Weights of a small GPT-style language model, trained from scratch on English Wikipedia.
Size: 7 heads of 32, vocabulary 4991.
Each number is 128 + 24 x the weight over the matrix's rms, rounded and kept within 0 to 255. Layers, rows and columns count from 0. Numbers have three digits each.

# up: layer 5 MLP up, 576x224, rms 0.109, rows 145-184, columns 112-223
# down: layer 5 MLP down (transposed), 576x224, rms 0.0866, rows 145-184, columns 112-223
# gate: layer 5 MLP gate, 576x224, rms 0.113, rows 146-185, columns 112-223
up145:120160161097123117096161112150142168148169119127149112137116127123123149150092145118094074159162130111111113142138118165131148103152124117155126117086093146101102130116166136146108130118134137121102129125153163118107173132118103100145126166130149127125120128149063144116121141121134109124132125108139089123068125166120101149131105092154
down145:146124104122137178124121148112108091103114115152105149128106134137091133152153104112111145125102122175122155079102144108170101131148090156126134145124178089130154115135100124132148104159117125130140103102127116129105115060118143169112123146141131113151120157106160100126154090161117164123122106137099151131116118128142110116128113148115
gate146:144124111120127120152097167124110117128111129115139113118105142123120147102131132151166118143162105135151137117071183113139118125124146102109146188137150154093115115103135130136152164134074132121131156127144103103150103144118138128110125120099133129129106087128119140115116126134100126137157127126138095126131165157114135122129132113115
up146:138093143137140171117167110198142144163103102141161141165136147151131093139133160121106175107113110131131137137124091117119126103139166152103137125180108110163136123095103137122107120100136135180073153100132176127128119141107128136109153151126156114114157122142164159157140110115153104108132102142112133137116088117155153163118146160137
down146:147148148146134143188102145143134112096173114119139146133099134103141118085112152162180146146155148164121149131067112124137127105110165123117131143162151134122107095072117130154093156088096146163141173146124160118200111112099130146145130107123125123122109105131120150142125137131114115123095103150094124158170116115095129133093144101118
gate147:137138100143130145099120115108098136162120135120152150123102151153096130132126123101191117112152140109112113072137120132133117107148144121153113146135118133116153097125138120131148174126088134163146119077121134131081130172133144085121134096142114114133094155148103135137121121182122136118173116128126155127110153086111188146114106157158
up147:141099169116080129129116136150086136054110158144149097084116133113124113101129145103153180102129118137172159129101100139105129142127116131043105111142123129095125142179116160108071122123156137126122102108139138121104168123138102160138139141127126137147122103169118122112103116098136169101138109123106131101173139163163111085144152135174
down147:135168102150101133168111105104098157174092129132149102149134141112145144143145091132147191122136129163103093142106134151153154179080129139081131135108123134135116133152124139109145148132108126166104171135127143097122152123123108141117141120117082174132119154101143085141096080125137191128147129153107134107139151157096075093134137114144
gate148:172093141116099087142107108130108096108090166147131090163153135101126131116062095128102145107155120119117118090085168115143106126122115099119107154117131153165114132127123132058126164109128156148095107118139103115147109120077136159140101121136095167073107132104074128127161125166111169110156088139146112097109134101115122112110129152128
up148:165138081151149106129131113085110130115115142109131146136116138187147118119100169086136143157112131124122120150113116075132087143144092126144124101142108086155125130191109140117168094136156114138072141129083153158106150118124142141093106183136165130097133120143151136151149112168075096115143107153130155128134174141119119105076167148157
down148:125145160153168149171145104122160078146140122139161082107146113109087101194152152108145121139154117112054109086129128127086100122075142159137056128119121151142129145163125119135127135111130135135134157130100101081098129137130107136156160156155164100128105083114160128129124140144116161098113071136061091120124177132092124092103147154097
gate149:130137132147128127153144108194111126172106138115161103101106129121116166127129082132123171162142100115095097157127150124085108124139147136107116167130078136121135129104131164150133115104116195121168148087153125126103129171179104139132115135117153146045118081102126170189128157106134082085123159160088122111170137102124130075121102126089
up149:087152093167134117133103176129164079173139149095145135124135145094148129139139122146098126158141123087094095154137132106137117144105164111148119117135151096135128131130146124186099176163139166133114146114150139128093131140118090179147095166128141095135107116149150129168186160142091073136136148159092113128126106102110184098117073147131
down149:093119109104176100093121107114151154097185128109135142132118136142134083132105147129169083140133164120105143134178101121116135112118105088135128105142132146098121116170156165157088151126113138131105128100097153119157151188127110069109134100179090114159122129121122086118124132116100123169113136126120142129079102155126113156136106155120
gate150:170124133172130079166126134141089084143128125151128149152143123116124165118115092130134152110153092129146126107142131149140131123158147133131090134125078113097110097141102143156143131120080129175121116079123151103112148134090134135130093120098133098122131129088125142144158138173125173102135142153159133145141111124132184123056157178149
up150:084129178119175134082089148129139171094099145140146149155090118135106137128131099109123165120111150114133145107149112114156135141132077134097148095105141149150161100210158140183137126110149161163143105108113180105148136109136128130100161126135140153096106127166144133125120107144100134104166150137152111125100124130105073138171072131108
down150:077132093159198096168158099118159100108136141065155152124109137136113135107122126120129146123130115175105104128101094140107152083155144148112148137162120054085104105108138153149113143137090114149110114134130107116165123164139141122132123113152133128131101118112129135118158119058133134096118154117157112108141101101110142087109109174105
gate151:142123118114133164113138153145124147151120127125102123160138148146097168137052152129130130163144092159131171097115098162079099114145110100120114124146135107124121126151147089096115130143103094145105180130105115144143118134086157156151095122152118090130128106130108169138110081129170108100097141142135093107103190182160126131124139151127
up151:143134145134121149090171110101187187136157149094173130112141133119161126090105080136131141086103110115138122098163107128173146088106161129110120167104107123147106091195099121149130180130093159114155104099100134161103109122075120153138153121136118124133146139123125151088103103139157089120130117093162136135150122150099137150175131133130
down151:138115117156179108095141182136152122125124132130102109144114101147112149129099139121097129159158104143153115128133089188088096061110112114109101136114136061123140123142085120113159113154126152125199090146106121141103103185124133153094119152119129140110097130123086178132096144109166116094158133123169142099122117123134107159106130143147
gate152:096178163131113149132113161108161145114148136127111166130125131126145149150121147124144125158098086139121123133120130112125170142147120112123062138114122137108130120130174110132100160104145173117090117134125105111085131158119103117147173128165180167103145117143136127146102112127149098118142130132141136143097102141109111125105119163101
up152:121117099095118147112142132132142106173130139156164095122141132132133134128140160129095141105132108116077127155123111076087140114125140108118135112097121124181155141133102117193144147109183155129116097142140152125128140129161108143152150142151121151141154158112122137109131129117092112142126142122131096188107156155164154116159133152147
down152:124115171144132151134130109122102102164123121106124124143137142092121126105151144140093127128170133113125151137143099146151084145133126123173155144158143141102121160152122092114087097111092112148123150123150159127164126104131150100117092100119111106167103092089111084090144151146114136121113158125141135149139074124098143132128116113114
gate153:133101142148135144148083144098145146171091105138140141190142152143105140138144146154179139156148094116140139096138108125100127098151159100128155146125126099098073064127131126116105140140116097176134139100142115135122084120145125108154103114135097131130137181102115128143110108158145092127158145168146105125151138138123125121118139119113
up153:115113172115171123139112083156161135138173165167103082131100134152128119130141112166091123115110152124107101121132130129121161155155151055155168147117112132117116123149108151158125155191107109145118084139123177113077154111068095170094172111176092115100127119094095149134160106123118125086160137099121145128110123126137133114146168105123
down153:131118148133164128131109105116181147104120129066134127120130083156140111150102127086128119093201137079141116146094142145129088155116136133132127128148094138144115143102161142120081111095105137110139157092105127138126129168125129183100124125092128111151126126157132098129068114137118095095124113093153120124080111124081111142103126119100
gate154:130128143116088124121135160160129093157166141149154115146123136128116143122139124107144144144127098109127161107160148157118137133124141133115138135165087145098112159170124108119119147079153134171125098076138120130106135147114126098140118118044095128135140089115139134130126141154141131140147133180099191100128104130131155099111163162129
up154:170152165149134124139130106173144127107131111148128121141147133094137096136159127077109138157121145106125118120118116119118145134104168118081170128123141167180194106109126159126140141142154160135116129171109104100155121133159118098111138134118144129135108145130117141112113175143148133148190097145146146127132131116094080132122076114104
down154:102112132101113135131165134129144141151145133120138114117075124114138115165110142138086148072114097160126173125136092102139098109164137135118107149199138114111104118128174136144103101152112149164135100117110140121119098114104124152127140121120104134131112131131144109149095168161142100120146102117112176112131150141148151112123167138113
gate155:142113182087131140093172149123111154180164149131134114109149186158107132098160146138123130148145113120130162136112106106139090119112138110147113087170130113101109105139115162128173145115092138129133129096145115119119104101132124135112139104116103157107105104139119160129127139118131131127121118175153082080132148160155143135184098130117
up155:125137083128151121125135158149155140139089100105109117157100112143106174128101135069104138162111141129126149118161116159158167154128153152090121098122130177099113136130146065123134113154148085120170150176117121145115128115133108116098196130077117133132126098135163104121125114144101147111126087154178121114152106081150102085119141130132
down155:135126181115135087094148137130122145126120098165095161138149139128135160132082125105144138123134120083102147117073135168130125170140120124093122126129119143099105141086141140121142131131150143108157167101106127119146101136149134116129130154110125122146141111125110128124123158152134068156115111158083131136138139161135148134135154111102
gate156:122101113103140124107087088112120153088108124129133175147143121164143147141129154104081125128172116119124129088166141112155165154130117131130126138120117112140127156100143133124090114108093124120110099100100132052068122143115098149108166117127112115027147144119117123170082168103106124111144129096166158107120155078141201096145086155131
up156:135132167136175085139110121095118091128137110088123133170117125125128127102128096119147138119160094094137143129140154129101155145109111133114128116106122137108117104119096111125133097146133176126110112137120133093143163140155119136124136142124125142094148104117134126155155131117080082135147102125115118120112113120080129137108157149134
down156:158164098118121138119163122123126137154138108091157120085150131153136154123116106145165134075143135142114124129139111110137110110171111171138130121135093136063144094106156125164125112123121117115094092129130138152118189095140128119102141128134159090084133154183131120084179128113151129145157124145164164080149161123122149104132104131133
gate157:138104166113078141157116148121114114126095133100164138136106150061085124127137132126119141146131086145106173144149131137112083131119123096150137143197129135121119117075055096082163168118138156120141114171090114122149120137166132110138121125170123149114124110110148130118090136139135082129137139147152069117109114136171142132089101150123
up157:116177122131162134102146150128171143132127115155127088110157153113077105133119091167135144146099125139121174131125133105105136139111120098164119098135131078095120119078149121156158153131142121124147115099122114121090113148169133103161118145092119167084143156136114125143102156148136105135095126130132115117133148146104111137113105127127
down157:147117106114121129137107107145106096175137150125135133160118101138145110119093178178140083119160122105131103103123103109122082150121168143108120136138121130106143124206108120098165090134094099114138096124146138132117136162128133137133141132118123153170084119091106128113135126114147123129149162150094164091104078110136157180140148069122
gate158:152127151151144140117125125109099105134123114174187148131119164111124150127161130105115106157156121131101155109148140154117122113159140106139109138133118087166150142197121154085131131107144122109138116152127122143108136139143085110117154140162102116073112106141191144126120131111147129123131153140138126147123139104134139116165120156151
up158:129109128111156097146157111133124104165115109145150141167112109117152109114146109073125102147177158097115116148157130144118160170132127134160148159127114133131143099132097150125148166140098080133180129164137164129140093137119131118124145104133135132103130126112172141136118142078137125110156153087140116148119152063140114129156118115150
down158:125125114138152100118177139139123125132092102128106123158162111120128139139146143068127117116079151117159112114137103115145150126119115084116151139151115135092140123119109139177165130136112077118127135123144141104121085117139177143146151119145143115139163137106070102109118122122148116099146131093128096162094114140119172116066125109124
gate159:139115146148144124162110170180138118168092156098178126137132109109093124125145139136170158131154115149131150082118144091107107077133114130121096108136147089067095127153126116127144173158136153139143150087122123132082112135086120147150126109112114129098126101116118153155110115131100119159136149126135129129118137156134137149141111101122
up159:146162106124137120116127052150099149136120138117194129122153089141061130110144113132149156106172146122143122112120135099111129107166077120103158148154150109153128148121120125152141102155108149158147144146134122159156137143086146121145104103121118161129098125114103130144141127171102146153098128112114132119147130147127113090117114112149
down159:149133105120176131101114088090139179084158129146112152132155121094122085127148120138147134097121127157163116144129095131156128147147099106134154126153091116137122148127160120165154121152131158139129114105125117155097184036116122101132075119109140139139114115121128096117138154143173168123112115132169173105174108124121122098132131133137
gate160:167131131121099099159166148116166092156163153121148168123100161141128128073100155118121176111138112169134140125124123163136138106123108109136085109128130129094086105177128140112142114147116093112115146119143117147113135145146124085074127102110048121133075123147151132114159144201097063140156091112143109145170120159094130110101112188130
up160:137129121143082147106156154121117149149120136151107177155108137132181158106111121107154053116118111127099130155133147180195130116101104074140101114129106104075162142124101124147120136117129109153116134156133124142126111095178111094145150156131144135136123127146179146131137114109155127095132155155133083123148153122128167122178165123133
down160:144119144107116111100119165132141116099160152127132145136120155091123129125126148140097108083141175178151144109168077145162100128112092124129088114130126105109090094185091154108124173142099109164112114129127135127125135187191084102142089122129146140110074119159126116118114149082137149083128101134081082139160142115136129139127160134116
gate161:131100110106136094107150141099130166089152127114135169146141118150129143128153130162118112142072115124142097161113136129099126129162120144142127126089110101121133114110078124118126164141109107117124148123121140106147153140109076124067119117122082071120124129120145127132152116108109089109143111105165133068113153135158136157115116125124
up161:116130157140192160138114163147157166099121134152135162094114156140143168095131113139148107100092145151138124117117151103159142115086154140127144125127139120140132137139122170152119130121116141120145086131109117160126091115163134161117098156130148150109125143127138140124140133116144173120093171136124110126104106127104137159120142124137
down161:156157148145122103126123121112143136129138158122115138183127129135122127151138152145104123151119138095117150136146147115119118141140122145163112098104104110123158114158111092134140129119136075120117141118134091094131116164115130119141162115116126108155144101056080171107139120111123105087131127129161077086143175134152093156127151157167
gate162:162111135126145124118130113156144073159183141131160116171148121136137159138117138130165132130133093138145125093102122157067100099099101114136140120112148079135141132160143133127092148130114154141135153170098123113161104125122115122156080154138152122149139086102121120129164130110137125138106147160141088117111122132161184165181120116164
up162:142125100154131118145087143091122144138117112118120133118087151121175074160137136149165153133096141100117165172108137121097120116161108133149117170112133105132118121108123129133130135138120115123093132073144124102063117125180122116094147115131130127106120139177193109102106085149121097127179146142133146144114126117151119140142129142118
down162:119173163098109125095146140120109178153103126142126119103121111137162145140094101120103115066150128164078098147175103131194128150139126099155092111129102104144138117140087126095110142144132131125122115123138150148109117145118159134106123152100137126130099120111086117101137151145114143118126115101122114115120127153137092112111101096150
gate163:141145162146138098101138152132099140143081157125068120093126160107114153142143151109194130172167095115125116109111145149163073097092115129130149126094156124092091114157135105102137102149113098154128094105131126134100089124139161132116181095107137094132136161134144158112072098129105184159133128151150093175145141145132160155097135123141
up163:185108174084104119159137093075118157136130125129106134152080092131140075126115120161124118136113089119139120117127164144146075140062120135093117140116104128144130125166168121105148125129141129124156145107144126171173139138131103080081126146117104130099118091142154104135166122129116125124161153122096185105129150123101149151119182118116
down163:133107107134094131095112143131115160124080143118098114145101159135102092119100093124116123134118138182137145163128100139148135099147131135137123145153128131044060130163079125078173102138137119146087174124125092159142120142119137092136179103080122142135153132098153109136134113131154150117141150094143156137122103127143131137120165122119
gate164:156125138119135108133133128132099076189117110120139133125094137151121138136138134140127118114111121102079134131118139148096144108158102099129136133100138072100115097126167123143100155110143088112133115158133133132149128132119149098148134097128114114140145165159104127132121130109124123116116134124160103131117123150147120150090094123144
up164:110184135121095181130108140128146086139118064145125111128134058131145136094159148145128127128186111137153120182162134142096113070117152097128138155137136139127110115162112143141109167109130116117154133177100141173131141097143091110123122158142103113101123106105083130125137134179158125137141116133159105114121098103135117128122158113133
down164:068115102141131094110165118119170157145100139080124152115142164120131111129095092109124106140105134140095138152108147129130081176110142159132159102154105151121151159131152111108181098131134134132106131083114084105106120129115152119160151132146146129126144139121127129125147123110090130126096133138101162104140103120110141093154115136149
gate165:132108124139098159121154137097089117119111134129130133095128129160161144097105166167138118156131068133107115140131160120135081112152177118152147088161132133123140136142130126111127109120091147158117162127123107114148116134134132144129176120147121114128120055122150129152120094137167174145142111151135175093120093104135155190129137122148
up165:123119082097168066120123144129128137179134085132164123147163082120147140153071113135114122147149157144102106133171147118122147165117139127140113125124144130136125147114163106137122147116091145113100153177154149141097123106144123159141190086148150106093186194135144132171056122105068158136145141144118126163171123107134151104132137149092
down165:131140151097113106145103163126155166159166121118106149152103120150103098122162145119139115100156137113124167169117086100126150151100135151120119149126119148092135124129149146098100109133141164163106082130132130110163119114124123126126093134134148092157117112130110104093081118125100066151111133090136134142136090114158083138144144081118
gate166:160110165128144143116093134122114145134108133132125151127149185169105146133123124125112115165177122105095151123099161148124113100139147151124115142142162117115153107153137107110125129112107123117101150101108090146108141133148123124114164085132110109141143129120160142192108139157138113131148133157117127130166136111101152157150122151109
up166:127150107099135107112116128144106162114140148100111151094190166144141104148112121170075093139119141126129149139144120123115117105093119159141150122106128166153097131123129093113142129118130091088118120131151150160099128148126136142113137116114126161146161170135139111152078105130194107112125118124152106150106135164137132133155135143114
down166:112151098146133170104163130147136129138156142136126140101152062127146177165101132086112168135080136149144117128181108134132130117134116112114121120066094158132115134105134116133135080137132135164162122155152171146160131152112110157109090148142132126125142109141102102093125121112148128134107128097181144173052102166148132120121137105178
gate167:160118145173135138082148104136094111153141129123162115117143186165097130105150160115149154153101132117117132142132104149134112092139083129100142104144132129100134132108122088114138159124115156135097157120138118152140141119129118138155142143109106097132149088153137134135122122115157143118150142136136125110129156121132092181119140150139
up167:150153152104108121143132126102132072137173117125107142085115116126059155125116124150155120133141131128097131110094143146133129108109127093117139108122137125124146088127156110086131144144110116086180154170127107108133113128106125131115086156117173125126144102133089131142122132111146148095106142133121104149121138148107065096086108089126
down167:164159132151112114120111130115124167121139139181154125116152147167186129137067107165129127166166110108122113154155153179095108098150122136122143101142124136144137098119139096122142147186125097116151142121127157103156118127152086106140128181125147085100104181083145145136126147096121102104110125130157113125103147151159101143161119139117
gate168:144129117103097138117146152111105143119159101102137151112143133141107124125121152148156149101093106139144138094123113158121090120137113159082146122105110125092133141129164146086180115122149098111140159131112121103137110126122128137122113110084132093145154068118114129123121124114152110125109081144094120113094153148115123117101115114124
up168:135116172151112132137134086107166105166103126176138122126132156121138107162122116094104105118179176118150124114119128167105147118131156146103117096124148144149115119169124103142125128145148119137134131121121132150098133120153143146115157128134131142124055122125110124117135121150133117084104070086142142166111095155150098133118155139150
down168:163101145110093146119153127133107111164141125142101147131119156104117086136113091072176086162106129128153158132149119113108144092151123131118116119172118113095152137145133092110156109081135130142132136149159125126129141189143136119124114145117132148126143080117131127126143084096169155123153143139141148138121144140109078149131090135121
gate169:144102158116107125120112143116130110128122142138161104108136159154171145123109103112118144174124133145124104129165122117119107133117143133124142086140082137103128106084116104119114121133117112107123154122133115129156107126162126114104106144134119120100144122140132173085081136092087105139109108140169112093094155093103113084143120131111
up169:152145163145120119120135088128135140161087125121153159085144140128155122100143131100134164130073106164150106112137117182103112136121136128147147131163114152142128181113137169104141102104128110169110125151107110140122141127110136128100145084100127173159135140124168112135158124136118175104182085146098118123106105110105190126119124134126
down169:091122174107151122133113127089135187108122121157151069136112149146160149113099135106107157128130102141134109100219126123111109113101139118108169098142085150106126155105130124128115126127131128089116155134151113171157112134174137141139116150120133130164127142095132165116117115100115119109111120127174134089095145103099141108127132155105
gate170:146075124141138156139126113116093124143142143126115143142103170130112138141146138101193104182142154157105154118116125132140087137137151156090116117140148106147145148169158088138128130150100105179123135114140078147095154144151132140132191184135084088143097109099126134163100119131112126131183137125132086150137110145144122156126141150135
up170:107125121098125084148100125174148150056144135121120132126151143101139146117141113089095127163131120162135145084152161135116146139100160167155068112138131113135149109127128147169149136104158124155133139152128138105156139130148132166098112139104119151106117095136062144135081144137140160159105113108138144115164161143141133113107071106157
down170:094165122146113137121154165111123105134140135093147151142104121138149116136178147124169131147151137168112103116136109123134121123148141145144097105111160104168112132124144109136139097157087102142185127134131130157125193112120181117104122143167136141106093137126173152132144170149092156098106129182141060119160157136156137069108134113157
gate171:124120087124136157136124159135147116109153111115148138149096158156133107096159138154097125166128123127106142123123155151077103121141077109093153147104150059091126115143073098110124115127138127138105134124091132128075141148136126092127190088111122097131132085113123143118107158118134135109136126125163136119155129157092109121139082183065
up171:102139125143130126125114156143136123154102153117144160172139176145151127117157132114109079169110163135118137105157118149107144146136119117128135132129111158131109146124067066137142146112139114136103121145135090160081135122090140106107185121108123129146118144139130086141137121119176147129127135096131109136145121159148120157111132140118
down171:138098137131073143123099113135147173143096130115106108151144154130141094141130122116151116131130182080171190075216117122148149120132161119161108120110140165159140115138150128141125151095134156108148125123126091163115132136140092125148121119143129144120123168144126111133128100147136139121095150159092117143172157072167165164138141114152
gate172:111122141123145135155179134116163115123106153178139173134105133105114109134158129143103114139134121111123127102183143124123085120160131082120106139127090091097104133095126137123111108083159135111113123100128129132147123141135078126141113131083143106110121107140085139135112122085100126111113166154118146124101117132143141135136112109126
up172:129165129101143124105176104172117188120102152119177141126128127094114165136118107114184192173122098183120078129129110143102120110129104121102119081126111118166104127146139174165112145147108145169107113145094163072122119131161142089165143096169156107123133097178158123090089103143147149106115103121189109128142100054130117136098166138133
down172:095140102177142138167172112117145174111153099140140139108096107107158143153139096129148167124136102100119111106148142077153101141107125120117147129137087101079137163084125170110101125110119146086102092145115156110156135136141131113119127122136086144159138122173123084121135128113139091114126080162121126194123124129090117139140149106111
gate173:120156110139176098121140119159110138129108120121133094122148119138126114161110133151165131132141096141138123086132131095121128089101171129152103123093151151096130137115125149166181145135120130122087154131152156121149093142126123112120102150128151129103135175120138119185105136135122123161150113129157098160129115126133127144109084129157
up173:166125149119154183106095113116142158093126149097121082164162124099101144133139128123155167172150137128120158136152092127144102183162108134137143130106111104106072152161180128159092139129085131150138123116117139120088144098153145110127118128134113155112141125118117114141128100133147098128115125111151121143132119139152116128095110102151
down173:102119105133135130172117102121116104145122114137097165103136118134130091102092157095103123113100086145101097154121144123105153115148165138108113118145134163159111097119104158119181132130097150115121151153176108127124114143133138126118089173148140133110120143131159139154137113129130130177169156119115120134118117102129104142120083151097
gate174:154111140127127138138133125132115093162117132137143118092131126175141124098111141128153128123131095145154112137144124102106110119155140116095088121084129120159116113156114122089123125138122106129122159128105148108125124124135109123096164110112113166098109112119155133159111163168135138123126087155148087085088114122089112145125136183112
up174:132109105122063150108079119148163121127136146092132130131175162142116109174139187149147171126025109160141174149149102131108097136179129156104130098104117090127088163166136125147151171174125142107142138106156138104090154112151156117122128096128113147145085187121111121133116152136177097114139105128144169135108152146123157135160110166137
down174:107132131134094137076098133157132116114122112130118167167155141114128091151134115098120105095121143113062127150116129151113133156110116109128122144117126134097150115162103164139167144134185154157150103135106111158080102137173158126162116116154133106140137162129079121116177172123134076154114144106170154143087173148133173110144111121124
gate175:181100143133145142094143144129090178130130123143164123156144144144124162088112118100165149133155094135160151102106147124170106112123126118150089130114116141156129099122151116119153128137113166134093154118108117125126124120120144144122114137153088130139112136131075141130082122134137124095107123171146118113156157189111127138112143139104
up175:142159142130135167154120124154101133113113120124129124164122140123137117160139162133067133148129105131119138111129159120137118114128147123186122130158140147166124142143131137148118103161136155109124107139115143144144112120079136121119104127145181119092101165128109141121140129134129170140163144151142125115085117142130151128158104146108
down175:128147131136144109121132147121112148126155136147117160118149162099117126102123117136140138130132138110129132166150144131124163114160120091101099102090136126091150147089109153189118150141141124146118162137135115099105139071110151124158147136142129180133090086135143140116124153129115122116131146106117112140166162127115093112165099109091
gate176:145107144153125115157087140135129127176097110143116090095070120139106118122092154154127155122105151095126100129129129151105112099095132114143135125129094116147105167143086115135127141121122142146137136145134119147151107122090125082135159127099144091129142126104140125129121082143158152177126097128124090128145118101125115136129141131094
up176:125153125155147137153135133164146137147136119128131144147148152169134130140147135112099120146131141114136116138156144140131114142113120121134128125100114105152132159154101127159128089112145121171112135106100121128138103168103131102081150136109146136113115110124118103069154107098164084131131154138098156130111140119154125171145143128137
down176:123109143118111160125108111106119129113158102112169112121121124149130112082144150152122132107123130166146159099135101147148137119117126144108154139149110130154146166085145108083187166156110137082141121130141132096131134079100109118117124105146153149120124134088177126133143093098135170138165146164114145166094111097115126151100105111088
gate177:139111154121124177160139158148102112164114099121138095127114153103115135148133121160147123166150128152163135080084143200136129118147118147161174127142134134158108117111134083107128159159096127095117131085095076122122112109073131141148164121109143125137094101088089187120109122104167135138116154135092133126079131159080100136120089166125
up177:140133147136120135130136149160152136124150147126089114185090175100107150104116097103157111098156114164108096141105163128128136105151105132111170116118128139113141123119131092194118116146065076110109143120088127125062138121127196119120160127100124135159151103159141113125091116086096129144119161144152111128107117147136131096134144134105
down177:147139155075113140138161122116112077133128127102151122162138127136127124127102169114146115125085119116139164158153107135131159123116104146169138138171107113118153112155130110111132108109113148162112163153150149109134147136140112134126151113126148132123137114108134166144116140131117110150120135117086101150125108131139115134107117116150
gate178:198153123136144133130149163112103149132138143134125162144106156119149132113121126119147129153122154160124125156118137118098080111152109088117131115109123136090117122118164117126138122163118153123104136144111085111123146138141097107128136134131097107125170062101071143137112134167122098113151132144112108122101164110123102092137129159150
up178:119120100083137145143147185151158126133137141159134124160128119128127119136114121125110128124127174116116139108173167102110181141127124143131119137082126182129136147143099133132116177113142160147161128135076166150072108136077135105145129139078097146103147124107117111149166160171128154125113174113190131104139143163100155135175116070160
down178:156128145130146105139105132146146137134126129118086100110076129087126158123140129148094183147163112109136132170143113155103119134142108129134138148128118132102097171113118160115142137110111103132131168159118104156181118089116130105130163155110103098120134146139127155113154132117138131129101177108151136109116085194142152099110128114122
gate179:113127126102165148104149156097102113140131142157103156189120120119127119146166186143133168162156137117133158097140132120094104115131140124122139123117118124060123167112156125124119161114131116135145124157084120110156126129154087131151126093102107146151126097110108123110094120166094121141120134103158110123147141157110128120160125117159
up179:156115120099089135137113186127113172138093160118136148147116134136144129108099051147117097132149129134112098104098176165136122143116121152173138109115166155143133168132139084151143169133091147121141149118147105145121116123151153135130104159118096125109140125163172131193173149093129115128127145110153114129122152153140174113138064124095
down179:091132155121134125109126118113126093122122088137118118161124115126124106123148163105140120165146159125168153100161112152120101146129155148124141086130122146069116142147138081132114171153110121149125080127147128103130157058148124120154163136107151139174111120102082135069140090136101132137127094099150105114137126126108093117133121120195
gate180:136138116142142097144155129130115151143146170100125109131133131181153119118130131129136128117096145098113097126107101094139152129144146127121141094150127105110137143139103100142130110116136107140146126124134112114108138143117114156140134145102141130135122088118167164118110124174109152143162123152171181138090127133135157143130156155158
up180:100129137120143151168128138156090154120133149122105123171147148137097112146113130075124152132088162128154119111127113159152162140152110097146169136130147074103123118114124114162093149146128087120093115123116128112086145140118153116145147149102150135118161134117174102162099108129138141161102118119119169133119102169129132103099051158117
down180:152119151116129111140125108097100159122139139142108122138152168134125132094178141093167157092161118120152081101153093153107126135116101123097127159110141100110114146162168102139116159158119124123131084132094136157123117059132098091129085150168149125131122146132129130145109126110074156139124132149146134116172135148137092124093111133111
gate181:166091130182114122127096090147158105116117114178116095182113126103122137122122105161118145132118077167123099131066127149093143127151091138133104136145132072098109144120141135117131106100120140142101140173087102125119093115162136139154190132081139136095091131086160123149119108140093122078127115141118134098097142137123136120113146120085
up181:134108122101136108146141098135125175163136133129104112105099100070125101074156176125157158164111129151151121088116081128096147158120107113174139132128136116111123140152098187116141131134129124111157084177127140147118148099155073146146142142105105125131153082134122120146120184126114085113147118119118099134165144149076109108157150131178
down181:093117094148121116183123103132097112126128148115177130135127125104113146117086092094114145152105099118129125128109097113123148110130163138148102122154128121105111131139147134127133096114117149160126144137146143047166115120140112188120121123125112156181159115099120092086156098159174113086145152137088118117111100126147132150108056120157
gate182:124117118136121133166153134159148159156090109173109111135096153146111187102159119105110169135118114126115135126136156147115136085123123121150125112103141110163145120108100102127091107141142146136156149132120100110136095104144108093135148121080147115080099066154115143105123148117135135156120132161136127112168130130135166143169125116141
up182:124121125128126145133156090164137139130127150112202099178120128103116076136134107107098148117117129108132095178117091156059120167144110085088101113129155099157163146095184119113139076083172177109132134120123154083098152131114159104168103135102162098112105130151130123138159134144112117155102160135102149137118073172143128122154126160105
down182:125101141147123130116126099108115110165132148079137106115122106124133104132141112144150150148090141133109116149131122130147134101136135163130098153153124144090097155144134177133114112116124118129151175121170154087121168162108099135148098118127094154109155190068128102136138119093134177123149131092127156171143083148126147101144097122106
gate183:120140159147129142131156157130100092137092123101116110170129141095110170157114141157106161125125137146083125121092105157094153130152123174091119123114127108131088105155169091103124138161147165127128109115166076136102143091174087094157200135117104153157116122093111146127142085121107151107151110141154143137106137149132118123146103094154
up183:183146142133096116114147168122094117122126140121136126101117116116085107132105159147145162130127096141145102156124102166120095104176128153093098111130099131124123135089134142120132150164113142140161107051130139107102140137172118157126104108129191168120153147122113121145129133119149139101136157136134118148147175103130173099122123107143
down183:131098129162153161134107143127156104141129142122141155159146139145176150138111133121169097109142092118161126096112157132134126154168128116146100127142088148102148164149112081145150115145159160110119105119124110157137122140182123117128144151130111134182137148137144155119110137131150126139180147120160186142125120159157126124144098103148
gate184:147112178104206157147113182136109110159093110132104164119053174110110161120134186102153101151143130164141095104062121109124153094152140121111131176097170136124144090120106118122145146101134159131170147142103083089073108122119159078097123155122122113084143119162129115124122115142120141139098121150153133142151118148107157129151103151137
up184:093153142123114090136117125129137114120156171120138117155111121134136206125140117128115127110106115163088151102158150171133152145177136120093126171111120121101150095165142113179120104127138146115136123119161115098121148144179114083158118169130119138140115125113126127145160130136092111159095123098094136139115143129102158120115096110162
down184:148140116094120092122141133161136119114103127187074124123121152113125103210157125104108155125129109134097146144150116152102104143144129126144153101104079124134113154095162087107125147104099090147101141105130160148125129147133165135081144105139158105134178123108122161109126130148174138092118108133116113112125135093147121095094115085141
gate185:170123155128173126149152124142093108197119163123118121116157144149118123157120125124128114118184100130122101146134128128122081151125117121154158130156125112178140098087113117100142143130126128154121159142126134123182132157103115093106137134098121123128132135148105148146099136121114137101158133142150123127136150104124129113121138105109